Weights of a small transformer language model: 11 layers, MLP 448 SwiGLU.
Each number is 200 + 40 x the weight over its row's rms, rounded and kept within 0 to 999. Layers, rows and columns count from 0. The size before them is the row's rms in percent of the matrix's.

# up: layer 6 MLP up, 448x160, rms 0.271, rows 53-67, columns 0-159
# down: layer 6 MLP down (transposed), 448x160, rms 0.25, rows 53-66, columns 0-159
# gate: layer 6 MLP gate, 448x160, rms 0.269, rows 54-67, columns 0-159
up53,104,160,240,214,137,218,254,149,230,178,156,202,218,181,195,131,175,280,255,202,202,196,275,182,170,264,168,169,143,220,174,253,132,194,176,236,209,201,187,163,212,126,270,179,160,132,211,181,259,167,142,180,196,237,199,139,172,140,165,224,175,154,167,169,232,238,125,231,157,181,203,170,116,203,227,210,169,165,243,296,223,227,218,153,265,113,183,272,198,257,208,191,208,212,197,253,227,252,275,256,187,244,170,145,172,169,202,156,210,140,151,192,142,153,255,196,237,222,241,214,239,194,214,241,110,200,206,156,161,192,177,194,145,272,192,190,203,187,177,271,206,190,191,213,237,227,242,159,269,154,229,247,152,190,232,192,235,198,160,218,212
down53,104,156,185,193,186,188,195,237,235,239,121,195,159,195,183,140,250,208,187,152,249,142,130,212,250,215,183,224,223,265,120,219,170,232,154,205,201,156,154,164,228,188,134,290,204,151,240,227,284,219,190,165,221,160,159,197,191,158,174,188,217,226,165,273,269,186,197,229,237,218,175,219,236,173,94,170,186,126,163,232,205,179,277,257,119,167,195,198,221,161,167,165,237,228,167,136,239,150,233,146,196,206,189,180,279,247,202,151,235,219,165,148,221,217,249,211,247,177,137,189,143,139,197,164,214,165,209,175,180,277,189,266,218,219,166,231,180,238,163,201,186,138,207,177,131,126,206,255,179,156,181,147,183,167,236,142,140,215,197,190,172
gate54,088,183,225,175,212,222,192,211,173,214,178,196,182,187,222,206,128,145,127,202,225,231,156,201,232,214,200,163,217,305,234,222,227,204,213,179,119,217,231,166,189,193,223,199,205,201,259,129,187,181,146,160,287,270,179,209,187,148,223,234,195,280,232,210,207,198,163,140,144,194,184,138,183,128,211,94,191,188,148,216,190,208,277,167,229,233,250,168,133,143,182,176,180,239,258,161,207,246,197,201,260,160,200,202,167,243,236,268,226,221,224,223,188,156,204,237,148,134,182,245,139,231,173,285,260,214,206,169,255,147,214,198,192,237,230,101,174,252,182,187,128,239,264,204,202,140,233,243,175,219,292,277,252,236,212,199,178,211,198,199,200
up54,086,181,222,198,151,237,302,240,261,231,179,275,220,222,176,277,195,148,208,177,177,220,175,227,206,173,237,184,264,236,141,136,170,256,102,191,153,155,195,185,248,142,260,196,196,182,280,181,216,210,171,175,215,225,148,207,228,244,189,183,185,230,200,220,220,231,200,282,187,225,184,158,192,176,191,212,206,196,206,225,160,216,249,236,253,197,173,204,190,170,203,162,144,183,258,215,179,183,151,241,276,233,200,190,150,89,145,253,231,198,218,159,187,117,218,229,176,190,155,225,211,244,219,238,213,268,176,128,178,186,156,191,203,212,213,219,177,185,157,267,130,265,165,241,120,107,243,256,230,200,257,176,163,240,143,128,146,232,226,185,194
down54,100,197,208,231,187,172,232,257,139,211,89,204,202,136,222,162,261,219,247,243,266,255,268,137,182,199,225,296,198,208,196,231,222,199,177,182,192,209,221,111,273,226,160,211,161,245,193,174,225,183,191,211,238,237,221,182,223,236,186,231,215,218,193,281,153,171,185,199,202,210,154,206,288,223,196,141,251,144,212,219,160,253,224,134,245,174,206,189,205,163,225,138,177,171,215,175,168,166,165,191,151,223,201,285,227,203,203,224,141,136,179,228,268,178,174,193,161,146,220,208,229,247,229,216,175,127,236,173,269,232,269,142,154,233,239,160,233,250,135,200,230,225,163,231,168,239,209,142,160,313,219,188,232,209,250,165,159,173,208,156,259
gate55,098,173,276,156,193,188,134,262,148,209,212,229,170,129,160,223,192,209,336,225,157,206,186,179,209,200,195,185,237,171,150,199,182,172,158,270,156,166,184,182,230,168,170,184,306,142,146,231,212,187,230,262,246,188,234,194,169,209,183,208,191,203,240,209,207,141,186,269,236,228,246,218,161,216,197,178,239,226,167,210,159,245,164,124,167,204,211,226,266,255,200,250,238,182,206,191,202,220,287,245,230,205,227,167,179,295,208,190,182,283,229,180,223,234,123,142,155,118,229,174,254,198,185,214,181,152,191,211,230,267,191,202,198,227,254,184,279,194,193,199,201,251,137,192,191,193,175,177,108,261,269,144,165,173,203,193,194,268,229,160,239
up55,100,150,177,191,185,245,241,233,256,152,254,181,330,212,263,191,217,244,201,157,252,186,212,186,195,133,195,159,202,192,264,225,210,185,284,137,179,208,199,150,153,162,205,163,162,157,222,135,183,207,188,225,166,225,201,203,226,218,232,266,175,138,189,161,186,211,243,150,145,236,216,154,182,211,154,174,182,142,157,168,207,170,183,181,176,238,161,151,170,211,239,254,157,262,228,205,158,250,186,197,187,171,210,195,144,128,272,231,203,169,180,214,157,209,254,191,141,238,174,237,210,177,283,231,261,228,184,167,207,134,247,191,179,210,156,173,226,186,205,180,232,163,287,156,197,250,195,279,248,122,141,221,238,117,141,165,155,126,222,174,150
down55,097,202,179,198,124,183,122,187,248,220,205,155,262,282,165,171,270,171,213,210,144,129,237,210,163,146,189,119,157,181,189,220,191,162,213,195,225,159,261,235,217,123,278,239,237,297,221,154,202,183,215,244,197,222,171,82,204,181,175,212,263,175,205,152,179,201,211,230,197,180,184,204,217,190,188,238,272,189,186,193,243,196,140,175,198,242,195,205,208,175,186,193,253,326,174,151,148,259,182,119,184,164,186,174,173,227,174,201,205,223,215,170,207,256,198,186,257,261,193,204,204,114,194,263,221,126,295,186,120,241,237,201,210,207,212,153,205,166,175,182,189,215,188,165,210,215,205,198,170,137,187,231,191,173,258,217,296,204,216,168,233
gate56,099,212,135,230,219,247,262,215,153,211,166,213,132,277,186,137,126,152,224,192,116,219,123,102,186,224,206,234,226,234,193,146,179,266,165,253,207,162,190,129,214,146,223,247,207,284,142,185,179,171,243,222,233,191,172,156,211,195,172,192,185,180,203,194,144,204,207,138,154,199,278,220,216,244,231,175,221,173,181,167,164,197,158,138,202,187,119,182,199,233,142,136,207,185,218,214,215,185,203,205,227,214,165,263,232,214,286,162,244,197,222,187,231,210,206,205,192,88,182,229,241,194,206,182,240,252,179,200,238,237,239,181,137,184,236,238,180,192,144,190,114,199,186,192,154,198,218,219,193,246,287,87,243,188,154,181,190,222,194,189,281
up56,101,150,264,149,240,195,230,143,170,240,193,111,234,242,142,183,201,159,210,220,173,220,228,231,236,181,215,178,221,170,183,237,119,213,250,208,243,176,194,141,270,143,244,135,175,246,186,191,247,117,194,211,222,185,153,237,225,239,245,218,190,149,202,223,236,162,246,208,195,222,214,213,138,230,157,159,194,190,286,134,193,200,177,191,234,202,56,149,194,154,201,208,282,222,204,217,163,161,183,202,143,185,240,228,260,250,221,255,212,159,266,223,217,196,174,130,273,196,124,147,252,214,187,209,141,217,188,186,250,186,138,165,235,163,211,212,148,167,192,266,147,209,248,224,174,271,228,187,264,221,185,146,177,186,157,152,223,206,164,178,188
down56,098,239,233,179,190,204,217,241,107,254,213,230,225,173,244,212,234,155,174,181,198,223,194,161,130,220,120,202,226,346,262,222,206,215,209,158,197,174,207,160,170,192,197,163,178,246,200,194,257,264,107,208,224,168,186,227,135,154,222,247,193,208,172,234,182,177,200,139,217,207,152,168,170,223,190,160,117,189,216,273,228,206,157,136,179,240,193,240,244,245,153,226,224,248,190,270,163,268,215,249,249,198,191,232,247,192,249,179,190,165,199,197,288,179,219,219,184,93,211,180,180,195,239,198,161,248,189,304,184,259,235,160,230,203,264,172,140,195,181,227,192,232,244,239,182,115,237,126,224,207,233,171,149,200,200,203,262,204,218,189,178
gate57,107,241,192,255,170,182,255,183,194,192,131,189,218,193,213,168,214,235,225,191,228,255,272,219,140,220,251,148,205,219,281,202,203,248,239,212,191,150,183,166,160,170,144,201,205,232,212,293,242,116,217,182,177,181,208,229,221,211,256,175,189,199,172,211,241,247,195,145,238,186,187,170,216,193,132,186,340,189,166,236,224,270,125,139,185,208,140,259,211,139,219,238,174,143,179,220,218,271,182,202,159,224,206,166,188,151,146,222,90,206,149,196,186,230,241,185,172,181,255,168,159,219,264,231,246,198,158,218,149,206,199,233,289,203,225,204,169,201,211,279,154,222,250,200,195,195,282,254,254,268,221,199,151,136,207,248,212,235,214,183,198
up57,094,216,228,252,242,200,210,202,213,209,148,168,125,191,150,228,282,210,195,226,223,146,159,286,170,249,174,177,186,203,236,276,165,176,182,210,224,190,209,255,188,280,148,201,204,180,185,101,225,188,214,199,123,201,216,136,277,236,163,178,223,181,130,196,230,161,216,161,210,156,201,235,225,131,202,244,216,216,182,127,221,222,174,236,192,220,144,166,196,232,170,233,205,200,201,236,190,179,225,272,285,217,163,197,237,259,99,215,159,162,210,164,156,154,143,146,181,147,160,196,251,225,269,272,226,168,196,259,216,186,133,212,205,206,195,188,247,262,205,123,308,297,202,194,196,200,148,203,199,191,195,163,157,243,178,193,188,140,176,166,202
down57,104,150,206,208,213,179,184,228,239,199,121,246,215,232,209,180,200,152,236,321,260,227,184,195,226,247,240,182,223,230,183,213,131,240,171,255,187,185,224,186,165,170,199,168,171,155,249,205,181,203,157,222,229,211,168,305,215,154,247,169,141,235,207,248,234,221,225,205,212,203,201,167,190,220,206,199,212,66,134,223,97,159,202,169,203,268,222,254,208,150,162,212,217,208,249,218,194,270,222,178,177,231,229,212,188,225,242,190,139,253,200,267,243,249,281,150,194,229,261,167,221,198,261,275,223,256,177,220,156,240,157,268,136,232,236,255,223,220,146,253,195,196,231,242,143,231,109,196,176,254,211,217,186,126,195,215,204,209,205,216,212
gate58,097,138,215,162,200,186,246,230,231,162,245,146,127,279,206,129,152,146,172,264,186,155,157,298,192,177,162,184,189,259,175,189,172,161,67,189,191,196,156,166,188,233,209,184,188,164,221,204,209,196,275,207,262,242,254,255,179,124,223,187,147,200,77,177,198,166,219,221,149,197,178,270,230,211,235,158,210,206,211,183,234,163,224,205,155,246,282,182,212,162,196,205,207,234,209,217,140,233,220,221,168,224,169,171,222,222,213,247,177,239,220,210,279,167,284,245,200,173,227,192,172,187,284,142,262,193,272,166,201,242,225,274,223,245,222,144,202,172,238,164,189,209,237,138,231,185,157,157,215,239,204,231,257,181,198,218,201,163,196,217,230
up58,099,197,182,145,210,220,210,150,167,149,243,197,219,167,261,166,194,254,204,193,212,204,149,270,168,181,234,265,150,270,161,179,221,234,204,225,233,223,197,167,202,226,219,120,143,185,225,225,253,220,236,223,190,239,190,189,228,197,185,181,153,202,160,138,203,215,257,203,119,204,167,226,174,233,237,247,145,239,240,231,190,231,185,218,195,320,283,157,208,106,281,116,161,222,218,188,195,202,191,227,267,239,165,166,228,189,252,200,206,186,192,192,159,128,209,233,224,186,192,181,146,280,269,188,254,148,258,161,209,201,190,219,258,200,149,214,151,249,255,192,208,211,277,193,293,205,196,218,178,212,253,256,224,255,247,144,262,134,211,166,234
down58,103,153,262,139,192,137,228,237,194,224,241,230,169,180,277,141,218,167,166,179,234,222,201,177,198,126,158,218,190,153,214,174,215,218,193,197,272,264,186,226,211,209,236,248,266,173,205,209,146,121,235,161,173,163,206,93,169,127,237,192,179,190,132,153,238,127,229,164,119,175,158,236,165,237,196,204,170,182,204,232,257,245,162,148,146,198,176,143,182,185,184,149,155,175,247,226,214,185,298,210,107,205,216,185,175,164,235,223,143,232,257,244,229,218,245,214,195,92,216,157,184,228,251,210,221,195,238,192,222,150,127,210,178,196,164,189,223,183,144,224,152,186,164,183,201,279,214,195,248,218,157,199,251,200,211,224,257,175,154,243,263
gate59,105,177,147,182,157,224,157,246,227,208,170,218,161,230,198,96,223,227,170,169,191,189,250,256,178,227,239,167,277,204,206,261,273,168,146,190,166,228,161,186,171,112,227,197,194,232,195,222,191,172,232,219,226,188,116,129,154,143,152,151,122,197,195,187,227,255,186,209,163,253,245,218,201,212,191,246,189,224,183,155,193,233,199,236,159,190,156,217,124,281,191,256,152,229,201,213,244,185,223,149,193,254,261,178,226,202,190,205,196,119,200,195,261,200,245,207,191,172,85,181,157,180,145,144,235,118,182,138,205,181,196,221,173,245,215,253,198,169,252,93,237,192,205,144,131,234,200,139,177,228,246,232,189,198,250,181,229,252,202,140,217
up59,093,211,197,157,158,225,197,208,275,171,168,96,211,215,218,187,233,200,184,212,247,162,197,263,219,156,237,157,168,229,175,278,199,170,170,200,175,182,242,242,153,175,202,169,184,231,180,224,246,267,191,182,177,222,188,182,165,98,220,218,235,241,138,170,238,195,246,183,219,141,180,225,205,250,203,216,129,140,245,132,99,232,155,247,228,165,256,163,231,230,262,310,306,200,237,183,174,231,271,170,170,256,285,202,209,268,207,253,166,226,198,147,152,183,184,204,221,237,200,185,208,189,216,210,200,283,116,162,193,197,181,241,185,166,145,161,205,277,185,136,246,156,238,187,271,209,173,175,219,184,174,217,197,194,180,174,158,229,159,202,188
down59,097,198,146,182,207,138,277,192,225,219,182,183,167,196,145,225,192,201,255,205,217,121,207,296,256,220,178,217,152,240,185,223,214,277,190,236,191,208,184,189,221,307,193,258,259,221,151,182,166,155,220,189,213,174,218,225,226,260,221,207,217,186,158,147,290,139,179,102,103,234,233,180,139,247,227,275,186,261,184,144,165,168,223,192,206,194,220,220,185,150,219,226,106,271,208,118,203,209,259,143,174,187,182,174,265,190,168,184,168,180,140,155,187,230,194,185,156,190,204,206,159,173,233,216,127,171,213,153,183,191,183,162,170,233,128,166,181,228,188,208,170,198,205,205,144,223,191,208,110,163,214,182,271,264,224,258,225,218,213,140,200
gate60,107,236,208,178,243,249,227,230,149,233,167,174,198,204,141,157,162,187,246,200,178,192,179,149,248,185,204,137,235,149,212,174,203,219,264,159,202,114,180,256,166,160,130,243,271,129,201,230,191,217,233,261,258,231,221,258,149,221,222,258,193,236,215,177,172,126,219,195,279,218,140,263,254,131,175,228,265,231,120,206,146,235,171,242,148,226,204,193,187,195,177,144,213,237,162,255,208,200,219,258,195,236,195,142,198,189,288,248,199,240,192,201,230,243,209,267,168,208,251,281,185,198,232,213,247,307,210,188,136,198,171,191,209,230,223,208,186,182,132,123,180,137,156,213,137,172,207,192,174,197,189,156,257,181,185,171,144,187,196,257,164
up60,109,128,217,154,244,200,223,94,234,204,237,189,250,232,156,241,195,124,249,194,137,218,157,190,220,151,127,183,244,184,234,247,226,196,231,246,143,139,195,188,176,142,158,192,204,174,222,191,143,192,226,242,217,229,237,192,249,197,193,214,164,188,230,212,114,277,180,149,171,212,253,240,154,95,187,229,232,267,273,175,182,166,188,217,156,144,216,191,135,247,135,225,192,206,239,232,164,202,221,175,139,168,225,108,167,169,288,224,168,190,138,224,289,188,161,183,167,232,276,208,226,105,205,222,263,192,208,212,205,235,258,187,154,166,213,175,149,170,246,247,197,223,164,172,196,241,190,216,195,154,176,212,168,158,231,190,174,253,206,207,187
down60,104,176,198,164,230,237,185,246,218,167,212,179,180,303,221,179,170,245,269,182,198,238,212,118,202,178,187,218,167,205,204,236,161,164,240,173,194,153,223,162,243,178,164,222,123,206,170,196,205,223,216,179,224,172,191,205,152,137,183,171,156,160,149,234,214,190,200,226,249,220,176,204,151,139,220,213,228,256,179,136,294,162,220,203,137,192,171,207,230,197,173,153,210,251,281,175,250,224,172,163,93,205,220,267,158,175,122,223,135,180,170,163,144,207,262,237,129,292,221,173,232,153,185,247,243,177,203,233,266,186,158,224,247,238,264,258,247,226,188,170,184,161,198,259,249,220,180,195,291,159,186,126,188,219,174,227,267,222,195,178,274
gate61,098,168,240,175,162,115,213,225,227,218,149,178,207,146,195,159,207,222,308,182,236,221,248,201,225,179,255,178,186,140,231,216,152,226,176,218,250,175,251,139,214,182,193,212,157,234,259,192,243,229,244,210,259,172,199,193,270,198,235,116,221,185,198,227,240,147,194,158,166,168,180,191,150,262,170,238,261,94,140,192,129,247,166,151,197,119,173,186,225,192,255,214,161,151,210,210,150,185,229,254,177,236,221,232,191,163,178,142,198,226,218,250,257,150,204,266,254,181,119,215,240,218,146,212,157,237,197,118,186,245,206,127,180,217,200,268,225,249,245,228,217,147,233,165,274,179,233,245,217,176,212,182,203,162,223,170,201,197,253,214,285
up61,094,228,191,200,230,108,145,223,165,159,138,216,119,210,168,244,233,134,131,220,155,216,181,222,140,135,199,223,182,245,214,191,163,225,171,277,238,230,192,205,178,250,97,278,188,210,207,220,196,183,168,151,223,177,141,177,265,234,240,157,215,189,181,213,190,127,132,172,199,282,124,226,161,178,150,230,282,254,240,240,198,182,182,200,190,200,185,182,95,147,235,174,194,196,224,205,200,199,197,269,203,302,250,222,180,227,233,231,171,207,227,186,223,219,195,236,288,192,140,237,162,182,249,209,181,199,192,175,169,208,179,160,192,230,166,232,133,188,264,233,207,189,177,279,143,145,245,228,165,192,165,218,193,211,170,258,206,228,218,193,115
down61,094,176,208,243,124,163,243,189,185,178,188,171,181,150,144,174,149,167,143,214,197,254,188,201,202,211,152,319,164,260,107,307,233,218,200,309,244,197,251,191,219,177,163,211,187,166,215,195,244,206,193,234,214,173,153,272,220,260,292,163,235,230,224,238,124,182,206,212,232,167,186,214,243,205,201,169,237,182,193,218,227,162,197,159,228,205,245,233,184,224,202,249,266,114,276,199,202,164,220,160,192,182,264,164,226,131,203,132,209,195,200,211,167,188,154,236,213,170,186,229,163,138,262,195,206,234,188,191,198,320,173,182,265,171,218,191,157,214,192,174,218,129,167,184,173,181,166,232,130,224,216,166,226,249,238,182,163,181,228,136,160
gate62,090,158,270,206,278,198,200,189,185,172,109,231,248,211,241,208,203,161,176,155,202,157,215,217,137,224,215,204,163,229,173,126,138,253,212,208,203,199,183,214,179,144,214,134,188,202,183,199,173,186,202,175,202,183,171,160,168,233,248,158,192,184,225,202,218,198,242,147,243,205,208,225,203,160,268,129,198,229,253,210,156,294,111,155,190,234,105,198,242,249,248,240,220,215,182,180,243,198,214,232,190,214,219,235,214,180,164,211,226,133,191,211,256,234,229,239,226,96,211,245,244,261,220,228,241,73,226,231,221,181,269,304,201,261,211,174,121,169,187,167,258,197,239,161,195,200,250,204,252,135,165,196,243,228,188,170,297,216,217,201,204
up62,098,163,188,128,150,149,173,198,148,237,179,196,237,158,167,234,204,200,209,227,176,213,165,263,175,106,246,198,216,208,237,164,208,207,223,255,260,148,205,176,106,232,293,223,198,231,289,160,210,192,203,189,182,158,227,204,195,159,164,238,173,215,241,210,268,210,183,166,258,193,206,235,222,239,244,197,162,172,177,216,225,220,167,183,191,160,178,243,210,196,258,136,241,179,220,239,167,238,207,153,114,188,203,191,279,219,187,176,147,209,127,241,231,143,205,162,304,143,191,274,234,176,182,228,164,148,247,191,149,224,192,262,226,170,223,200,182,208,152,209,178,182,239,232,183,160,295,248,213,115,206,262,310,192,164,198,148,254,168,163,179
down62,093,181,180,191,211,193,213,235,179,168,191,231,268,182,148,174,250,174,186,139,273,64,244,226,186,157,254,167,177,216,176,236,178,239,187,160,239,263,251,255,230,266,213,163,249,182,188,215,152,183,178,258,209,164,261,196,220,265,179,184,157,217,107,198,177,239,171,205,212,187,280,265,232,142,203,224,196,219,171,212,232,200,203,203,242,203,172,278,162,193,261,192,205,186,165,248,222,184,252,245,183,135,170,172,187,234,170,224,211,243,193,276,222,200,268,221,132,181,180,170,299,269,220,240,193,102,192,256,219,143,220,284,151,149,221,168,115,157,167,203,161,171,211,176,248,142,214,238,192,212,214,237,242,191,221,206,194,244,225,193,166
gate63,088,218,250,149,167,186,209,229,105,133,201,173,276,214,182,191,122,187,179,202,116,180,233,148,226,201,187,218,126,142,154,220,139,179,153,124,198,177,137,186,200,207,181,246,202,170,171,181,213,188,236,161,168,157,203,193,162,157,215,185,209,183,198,224,149,218,212,244,163,236,154,230,153,185,258,197,144,255,193,121,188,153,251,245,229,136,291,184,254,228,266,226,147,233,178,165,270,218,217,148,156,242,210,212,226,181,275,245,114,241,197,134,216,170,213,223,169,297,247,262,215,187,238,248,135,196,213,195,190,157,153,233,148,243,247,143,166,236,204,167,211,251,168,209,134,222,192,184,232,141,208,202,226,207,226,244,143,238,202,205,190
up63,089,201,279,184,235,177,188,265,195,183,204,278,235,218,209,259,238,206,215,183,199,194,170,219,239,197,213,185,167,175,226,220,244,233,261,229,173,187,265,171,208,217,118,225,240,188,198,262,229,208,192,238,184,206,261,138,230,155,277,203,186,241,232,242,160,167,187,194,219,189,269,209,234,212,195,135,221,142,268,167,232,260,295,140,108,220,195,169,114,150,188,195,192,184,247,230,203,179,194,197,232,215,290,212,125,277,190,276,253,124,234,244,159,234,225,162,231,279,217,248,157,210,187,216,262,193,191,249,148,240,227,200,241,190,150,212,243,177,207,245,159,163,184,203,146,123,227,123,198,266,205,243,206,240,194,217,200,144,173,204,155
down63,096,212,172,182,276,215,214,229,179,152,163,131,206,207,251,205,280,254,196,211,199,166,158,196,204,257,198,220,162,149,233,171,189,161,215,251,231,270,198,249,149,214,123,255,212,230,253,165,163,222,180,198,224,243,197,214,201,225,162,231,154,169,207,206,213,253,123,210,296,230,167,170,207,172,198,215,252,190,301,222,121,167,146,177,154,242,208,271,225,218,251,156,218,239,183,189,206,183,221,283,207,128,207,233,192,207,171,164,135,197,248,256,220,235,193,203,147,204,253,183,293,220,215,280,156,223,135,174,273,177,212,126,147,208,214,256,199,157,194,229,163,238,266,162,235,217,137,236,255,194,181,235,215,203,234,165,191,155,250,203,124
gate64,091,214,227,145,203,200,141,172,241,227,180,217,172,212,142,179,154,166,180,208,167,208,161,220,239,141,211,168,144,217,177,234,260,196,232,236,182,196,203,110,232,122,197,173,195,121,218,156,228,198,232,203,187,210,169,119,239,205,218,210,163,236,227,186,196,214,212,229,222,183,248,127,147,262,241,232,202,202,168,182,198,227,258,157,169,200,257,92,240,182,232,143,239,151,257,201,232,204,121,182,157,153,217,128,208,136,186,183,198,210,240,229,128,158,279,115,236,218,228,222,177,241,198,228,209,254,266,180,192,187,171,226,183,205,188,232,230,144,248,195,258,228,243,289,104,281,206,195,238,201,197,205,118,165,132,176,200,190,221,279,236
up64,090,180,209,229,183,258,239,241,210,196,193,163,238,209,215,223,259,183,182,116,196,134,194,261,176,253,222,190,253,208,182,118,211,201,138,265,217,271,202,194,227,285,185,138,200,256,143,225,149,232,159,166,223,242,197,257,137,211,181,241,221,281,212,210,186,172,161,131,182,160,148,241,187,184,219,201,232,189,212,198,223,147,194,265,242,234,224,256,171,226,221,230,145,212,211,204,81,197,255,246,193,196,197,245,245,180,131,292,137,238,225,193,207,245,177,219,203,206,225,201,153,184,196,199,140,170,232,247,276,187,204,180,232,248,236,192,243,239,228,178,162,132,160,126,211,182,212,147,218,142,135,234,299,183,249,208,160,265,192,190,191
down64,095,158,173,201,228,189,173,227,213,206,162,210,266,160,197,242,200,153,276,213,184,261,174,201,210,258,123,212,190,220,249,141,192,255,226,211,116,204,163,201,181,186,248,162,158,231,113,191,159,220,185,144,244,258,208,171,198,264,220,172,178,145,262,101,250,230,202,215,225,220,241,214,209,198,241,183,198,194,216,68,183,231,191,275,200,243,178,200,157,226,206,255,258,200,213,167,251,228,193,238,178,216,170,241,260,269,130,188,208,235,214,174,169,212,184,264,161,249,201,151,144,194,121,233,205,184,179,154,138,259,190,191,196,194,192,272,172,168,218,153,244,196,218,191,232,235,210,252,178,254,252,177,135,178,265,322,214,223,216,227,179
gate65,098,194,195,260,177,169,271,230,194,254,154,144,251,181,141,157,213,204,146,186,190,256,199,114,206,213,197,274,172,193,161,235,187,233,203,161,164,165,254,158,151,146,203,168,186,200,272,258,259,160,192,173,180,226,167,162,241,112,265,165,202,206,207,269,174,210,208,265,220,196,196,190,253,273,140,282,155,170,237,251,208,259,182,247,243,206,199,183,163,186,204,167,280,151,207,193,170,304,243,217,176,191,245,148,208,220,200,224,215,246,296,195,195,147,144,164,232,210,202,181,174,174,132,186,188,239,212,185,246,281,270,156,252,204,256,110,185,236,210,238,189,224,199,174,165,172,191,245,229,267,243,192,242,231,201,199,233,236,226,205,176
up65,101,299,215,174,203,215,295,239,189,157,212,175,192,258,138,186,262,182,211,197,216,104,182,158,238,203,205,182,256,190,307,123,199,203,187,229,170,209,147,252,208,238,164,221,188,261,173,172,229,246,188,176,194,218,242,215,154,206,195,188,189,176,246,231,237,232,149,122,223,235,229,285,148,235,210,197,253,217,206,117,210,220,223,176,196,180,226,187,150,197,227,262,145,169,185,140,217,189,202,225,160,218,141,233,225,203,154,217,161,223,194,182,197,148,176,134,205,158,193,234,54,206,175,207,235,219,227,198,212,202,122,247,181,142,201,233,215,204,251,291,186,243,275,219,204,189,171,145,232,218,91,246,186,219,179,222,186,218,212,252,181
down65,097,201,174,236,185,175,148,130,255,229,146,223,191,152,147,159,194,209,168,188,256,213,215,277,199,196,167,301,200,185,233,190,247,190,165,205,254,164,282,186,164,201,113,161,208,160,255,128,302,194,302,181,273,258,166,227,224,183,213,195,165,157,213,140,161,155,181,135,228,254,184,241,139,187,159,215,238,273,192,149,162,205,168,264,202,235,244,222,246,227,195,197,160,219,144,117,156,161,183,156,222,187,213,234,233,193,193,255,197,213,113,190,165,169,196,205,233,129,188,223,118,194,221,213,230,256,198,181,199,97,172,258,236,231,237,245,192,195,213,187,197,236,202,223,245,270,217,186,213,152,200,197,195,217,164,164,203,246,190,164,198
gate66,094,209,247,220,212,194,192,201,203,166,172,195,139,165,305,273,124,173,245,258,184,173,219,165,127,192,156,191,203,246,208,190,199,140,254,188,214,203,296,222,163,148,140,137,298,184,212,208,167,200,175,204,271,173,157,233,155,252,215,181,183,158,203,232,228,135,182,182,217,279,209,154,153,134,187,185,175,158,157,207,224,199,191,191,161,223,183,211,251,203,199,173,278,210,182,259,180,149,279,144,212,203,164,239,150,216,171,230,264,198,161,252,199,213,214,183,227,202,172,242,231,165,237,168,226,218,255,190,140,281,177,133,201,204,259,275,208,201,199,224,266,245,159,178,267,122,260,214,136,238,138,213,234,208,134,230,217,196,158,192,204
up66,091,206,183,187,189,266,219,223,96,177,195,220,182,165,234,248,178,144,242,155,196,227,124,182,186,176,140,164,185,207,261,212,237,121,241,301,242,257,223,173,157,225,209,129,239,118,195,200,172,171,215,213,209,186,173,180,176,166,246,174,205,149,213,217,232,197,208,130,267,213,255,205,176,107,210,202,239,146,259,247,193,198,224,204,116,220,176,260,203,197,220,167,236,254,222,200,207,166,211,190,176,219,215,141,225,272,188,217,197,150,191,199,208,170,205,166,141,168,194,269,247,167,221,195,272,227,223,207,146,213,103,184,236,204,193,272,179,226,201,318,175,256,134,176,231,222,195,155,161,260,235,259,151,212,148,147,224,237,183,162,188
down66,088,167,223,227,216,247,223,231,294,158,178,206,144,280,243,176,233,172,191,182,131,252,148,193,277,210,184,181,182,228,186,269,223,266,201,204,210,207,153,193,210,187,177,196,152,267,126,199,214,208,232,260,248,191,283,163,196,226,172,246,206,267,221,176,314,205,235,195,172,213,243,193,255,240,252,192,224,236,216,246,183,292,204,166,180,185,188,154,209,201,197,260,137,171,236,137,192,272,223,237,126,177,258,228,236,254,198,170,144,233,228,202,131,155,229,217,195,160,152,154,186,196,208,258,156,195,200,192,170,195,163,197,178,238,253,233,209,211,219,225,242,213,268,233,154,272,214,249,210,242,281,169,169,233,212,202,209,229,174,292,273
gate67,100,250,203,147,225,202,136,241,243,256,249,202,201,223,194,182,250,176,218,220,194,193,259,218,234,228,158,110,160,221,212,229,211,194,197,259,179,182,162,220,142,212,206,145,237,129,220,141,211,147,154,206,179,192,207,245,230,207,176,235,210,167,210,154,280,196,127,239,201,268,196,244,201,167,137,153,190,127,179,160,206,235,243,173,250,209,262,176,174,234,171,163,244,190,240,216,193,221,198,166,198,232,216,214,174,231,205,196,255,210,235,65,224,209,214,109,177,197,265,284,196,198,220,96,246,253,185,210,150,163,189,178,211,220,173,138,268,111,247,154,176,194,251,184,265,254,233,216,230,181,213,258,254,248,121,191,200,227,177,211,249
up67,105,196,205,275,236,137,229,201,264,217,242,150,202,246,173,220,165,206,215,232,195,155,245,194,228,231,288,155,171,271,271,196,217,160,184,189,231,261,216,191,137,114,235,184,196,173,177,168,133,226,178,255,202,218,242,238,166,251,188,242,226,197,258,307,268,236,169,184,176,212,106,192,200,251,232,191,163,262,176,230,119,235,199,214,212,178,282,194,126,175,144,223,252,214,194,135,250,184,211,156,221,188,251,208,209,120,216,167,203,208,162,194,223,227,248,221,229,223,154,223,185,188,140,204,223,219,176,166,184,164,186,107,247,207,202,161,171,210,184,186,173,149,198,166,185,248,205,184,176,129,174,208,282,233,207,142,98,166,138,198,189